config = dict(
    positions='rope',
    rope_fraction=0.5,
    dataset='wikipedia_en',
)
Each number is 500 + 40 x the weight over its row's rms, rounded and kept within 0 to 999. Layers, rows and columns count from 0. Numbers have three digits each. The size before them is the row's rms in percent of the matrix's.

# layer 6 attention output, 128x128, rms 0.087, rows 0-127, columns 96-127
091:508476472477372553524464498485530426467466555524483485535458495564494487509596456498475515523477
074:466515477474530455416457520523490602464527423502417523495593444468496472493485463564491506454545
098:556569460567534436476499533528511533479410544483543548530530517484551471478508452568502461443505
107:501566533545528511482424553513493519504430497461436505485618510527503434515463420493540488479507
123:479489529454493530550494505477469531460529397538416500496493491474469455509560516599486524457522
101:504578464462555481483460635599563477503477578475526451517582470529485507497396498570489541500516
098:473522535540482508525466457489545511522402527412497497521532413511468533536508489531511444501568
111:518494530546503463511536464539505527515450497428557509522495550446497526490466501489572562527543
076:451463548434437507503441459524492421503465487529393512472564491496400490557515541619489501484485
094:466455494533557487527485470467505477565576540519449517546532464481536511484403469509460435468528
095:542432518528578504485459479552537520578500581489495515552557464522544539496435476440432456490557
079:450482508520547538526457552511521490520368497498507493537484500541488524572525467508529518501575
098:469464491459467463531515489555521510500556431484504481519466480568395513512421510471470539467424
118:433477544467461535531526487455474462425533508546443520484506498449530400516579518590473559475452
094:488487423474394535471497486429551420522455450537477516541501521562458491549506491490505507547461
118:565559475526425481564538473476511523477503501473480484479524462552532489497537437443576486564469
104:511562491470439507504596531537479476516494501431528500520528523526399487559482525515537547576437
099:504531464585449482504515510533462540493535455477457522558567556443497511513515463472546548525488
096:417530567481532541449418526495503411540469513515478432456546516518440450495523495544463432421502
087:545386453546537489510481440534586472514534490489484559540535508571541536544397500468536557564460
101:502604507497556475549458454514524561416472488505550425487475484564477534535495530418479486543403
099:493525589457548437508458510508494574449479523491470545382568517403438420490473481593508508446514
099:556496470480493499459473478523494493516443446512432580525459501409532511468484505505503515460590
130:510533445450515541483516567515585526428425528527515469493475454505556510509509491550431529504529
093:507545522535468522477480501517455559455441498505549418437490520488444513461616549501536467498530
105:493510541534497526422457570497540498457449529493523486503499540459533462458532466484448503465504
101:473499454434448542508544508471540499474515423477505473472481424561471540498589574591468488525494
085:509506562476498402448495517460486538467546438449493573447535499398467487512489535517526525556505
113:518530560519468483523499460481489503433475510440582459522462556494480502531550569447493528571495
145:471504537501512501415509508471477474482526503507509501515530503466531490418552526427562511519515
091:497510509565506485501526453413501478550494475464461564519551498458520477547479530488535536595513
089:461384444520425403462541524515418487453489452604506530541413533458440417549489513427580564463427
107:443520524561551505487443438423493481580488537494583509406447517511452560443495485412447396607531
080:530481545522476423520549467473489580524508512428588529447464552454483523520504469445579470492520
110:498532538555517495493418465489535506437440512503468526484533523454588446434537477612516516474543
108:539502543512442492447485444479503561376489506496541487518536552528547441481564547518513572533444
099:536540516484458459471567485532523509462582466480555506522481510493525499446505533473578475566497
086:546569454472472482483527493490521553447527483496490480523596508508564469442527453508457473450513
073:439508515515491468457474488532531412552498524454582527502408484511453489559495590488580581553436
102:553461426484539464503477554529492522506451501549499487540469537569522515548430469449526538506490
101:507556481536430578571479457469441483490546573493444436528615533536483507531553554542474499558464
111:472478544544437538489517441411506418480451574450517475449491509460515451508645579523517499546460
100:489503443519531453507475454516543532509460507495478538516533477509497556578529483592538522477446
100:516527532518528491505543422479511566526519520425552538395514500412499551451578509445505417539508
094:465548524508420497494459435477459525437501445515478492451542571439483493524591542465482478470457
078:477496564520551512492479503479476570484505443453533501468544548443522577459532502520464500518558
097:467578410528525543542495500466526606459539484516514401568539483530589504509497469487487633557518
098:505438555447508462469492463470558529430521509525517516544438494491524488471508483475365489456457
106:462539516464513566470508544494530533447522463551575467462418538554479529471489422458420508496509
091:473466489438518483511480525462455427550539463540479534429575472488483470576540519521563538458553
089:434496489515492582443515560450517471510551470515466500541552550451548372523488466493520569538501
100:542597522566500514563473507469537516503425446452482481458549493463556481478505496523552489526581
092:507470485540483522493413445465464471540460553492480537462528548484472524457548584515493410493483
098:477483611448541543439550469468421485463488478486535480402458482466515508487543493486454467472563
122:498545481493453547517447492514518531498548458549534427450473503534453469467566461488515480469426
102:526579556494557460557502538505468593495511488465528477453483466493381479462463479472508443489495
095:493458460535515472503497412437499427510462554459457508586493536583600554536461592440504478538507
104:484498406504484472539591509471488538558533378482489542465395480477477547454470473490561511555533
117:518455555501537475497530433561496478473508568510539512530488516459515524485520554449500494512459
120:482537528492505527463511438501549544493517511520496522486472467486515475426507464479441455520512
116:583464486585547429485438480448514488552497512444500580455542541442574482513534505559573446508561
094:434518466470537538570536485465458493543477534528457488417504430494481444466510433490512432404487
096:467471494505525499513504478527510468530511596450428572451500492442475412552502488594550509459502
095:499545587480447572478456470422476456526534491551446506472496459488538432470528449547423504483531
090:486471567495535469466469464452494478450495503505487519490485511458539539452479556452430493500502
096:504412536486535469482515404498473473515541522525448507520537503443528512474512504545441498434522
100:461508559488560455468518502431506512511602478530460555511552430437495439469443503484403494514568
098:526548512518563499482512501508540489547445536469518487519561445600481511443455556481474432482513
096:568485480591534466507489456417504452608479495386517577485527451496501508466479465556541463546602
099:513522515527460524507419465461439483510455572538533477397463543463502488433528471431448369448496
092:494512568572535517469514470486527417584456558443496544498541470510445549412503538482499428608459
117:526516486525501554490517529479475500490563541513498489490524506534509435448592494490478536528454
102:538551447528466552557513533497459554488484461552477411491534504511595457472595433441514553453548
091:535572476544538521470495561446517574433501461506538472439552506481571526459527414502500551527502
107:474544517507528587493513520524452517519532533493472427507544513500494452450546433522440545508526
101:513565455491542461518542533532524567438535463546499443510490482536529456538440404485528575500456
096:499556472466487504519585563456503492453426507455522578485524443448537484554522451574500501498546
090:571536508502489498525513482538515504430485500567480479445455526497536411421506464482499513464469
097:521448550503486452458492475568458603426485423543531444519532547493519522437520525519558489471534
111:596450547547512501506487433569474513436490555525527462501479569477541486504538581461483491485405
102:529430529500554552425538513521503514548553492460542500512519494506540523495488459513524529522499
087:492442487507448537475463493499532542455434487505451453503506535513531448448553483497514471517563
088:421501414511555531538544473425624475524492485510531403530465451569559543472517551531508532579496
088:510484450486390557560611506470451424476449467466530516521482588482469453516588537571551550518435
112:520531502460501487477453514512445495492522449582511498445446489538419555471531465465489426449429
100:454495529458511487454440530453530436499465502475459511523459444561490569478428524466461469540513
099:576532438528471441534518508575529550487452455519580478522413532506518510426491402395539466488507
099:489456468566507517538514469520519454541515461481503485577511543555504530500473612481466539603482
106:560437541397544493459521519549453481470511570506496490512473458562508595523498533446513450460490
102:435482546504496527502460496482464491541527459487493542495514543468439502515527547512496538490519
095:535559436545458487481517459448522518485495436501525517561481546501553474484550498538519533523495
075:582444499503552464463453543532529497454460503501562493506541572502545527529492475463525505469530
095:504454521479421438480498473590496491542474462443567485471442547527389594541494538503623514532452
111:475553564540585483516464499508523517538449520425495477427512417494466517437464502566467489493549
086:485589503494482502519451520463429581477484469503551471388610559453425491492577513476517477435491
088:511455550397453416444544468479508519366463428612523540484437500448496474521544544516500481443461
103:524517478401529493487567499552533544415507467522527533408430419485515495519560523519572557482463
091:404472468438553495446537550540465511527582486552486583477520489485455483508451464526487543445538
095:581478563562475487450584425548416491547504503453542535505542596462477545430500508444538479512456
102:516501474494527492527540514434494458543538467494482521484427474534514481487512525526503457539499
112:513489532541593542466559456592455515567535547479588514514467518535491532452493455460490479533486
112:505458438479520521400517520517471470532543498482550464483505483563525551461515562447528566514508
136:550468528538577518458550421439461493497536513478518559480468504450552513431527488492481483586515
103:654568485529534421530473486535532601430497513478472560444511402475537537443520436526520442407521
119:479575524510539496550521576518538533498512493416516487487532505468467496471448499552568544534582
089:547495482570519492564414474456516543532496485501488496472518524450547479527527466485505479488554
082:462546457455543541532485585514444509500532475550435456402556458451519531588513484507527517450542
088:513467497478442553512509491574504487543578598494509466518477542499550414431504478484483552467554
092:431484579519515482526445497441454454561483488531467510485470499465477500509537531466511484489496
099:468432481462521463456403502490499466500455476503405509484543446534489497586492474495568473442492
108:503489389508462521508497575442450438505526484569453531481456492465582460525553430513466490467552
106:475550573471498507446574621525540528490533533420580518428537450465485513522521412561602551520544
096:452523499453552528412495516544491476542457498558453480592582462489477502424509571568428451414532
095:518527490488491566509547550540520511503530496495534479441512565505560485483529408522545562552548
106:494536411482441491562514471467537532496551444477510511506446514546476477563465515468510570544481
084:471424516470417557429608478471420457495491486524537483485502587481519509481579470502562507514490
102:544503510469503472518499480581448573434524486507574476525478583475491542496505512508515502411401
100:499483473408463507469562486551506511465549506544442511557534533480550561495489513581437450444488
106:504495490479473440511525485549499543503572435481505465518492511469397543554502589515527542510473
089:536476458546460535511437452515449544484552482508429461511557528546531520513528514443481537478432
092:385531496524478591522538506421555436545446491495537506572469524501533404464519514500431504585533
098:537504472547446492487512531505437447516481547528459514502605456448497461550565511521605526516515
096:478424511445478442424503515550519481410542507551438520511555514460490437477454471441527486416477
105:460522491472426484497542507507550450427485491483506497491460497463486509554542573516563565516451
109:513451491465438557503545453457447527451596534551524465468506509479499501431564488538432495494431
096:471610512522470475452516461455457489461533469517507474520540527454503450472498546470541543586470
077:497501510566545536532464434393451519573431584469469514474452549483486439476519496530457378526498
107:505566494515474472461472518445505500458458441466526553495538511442505488538510518554545558514533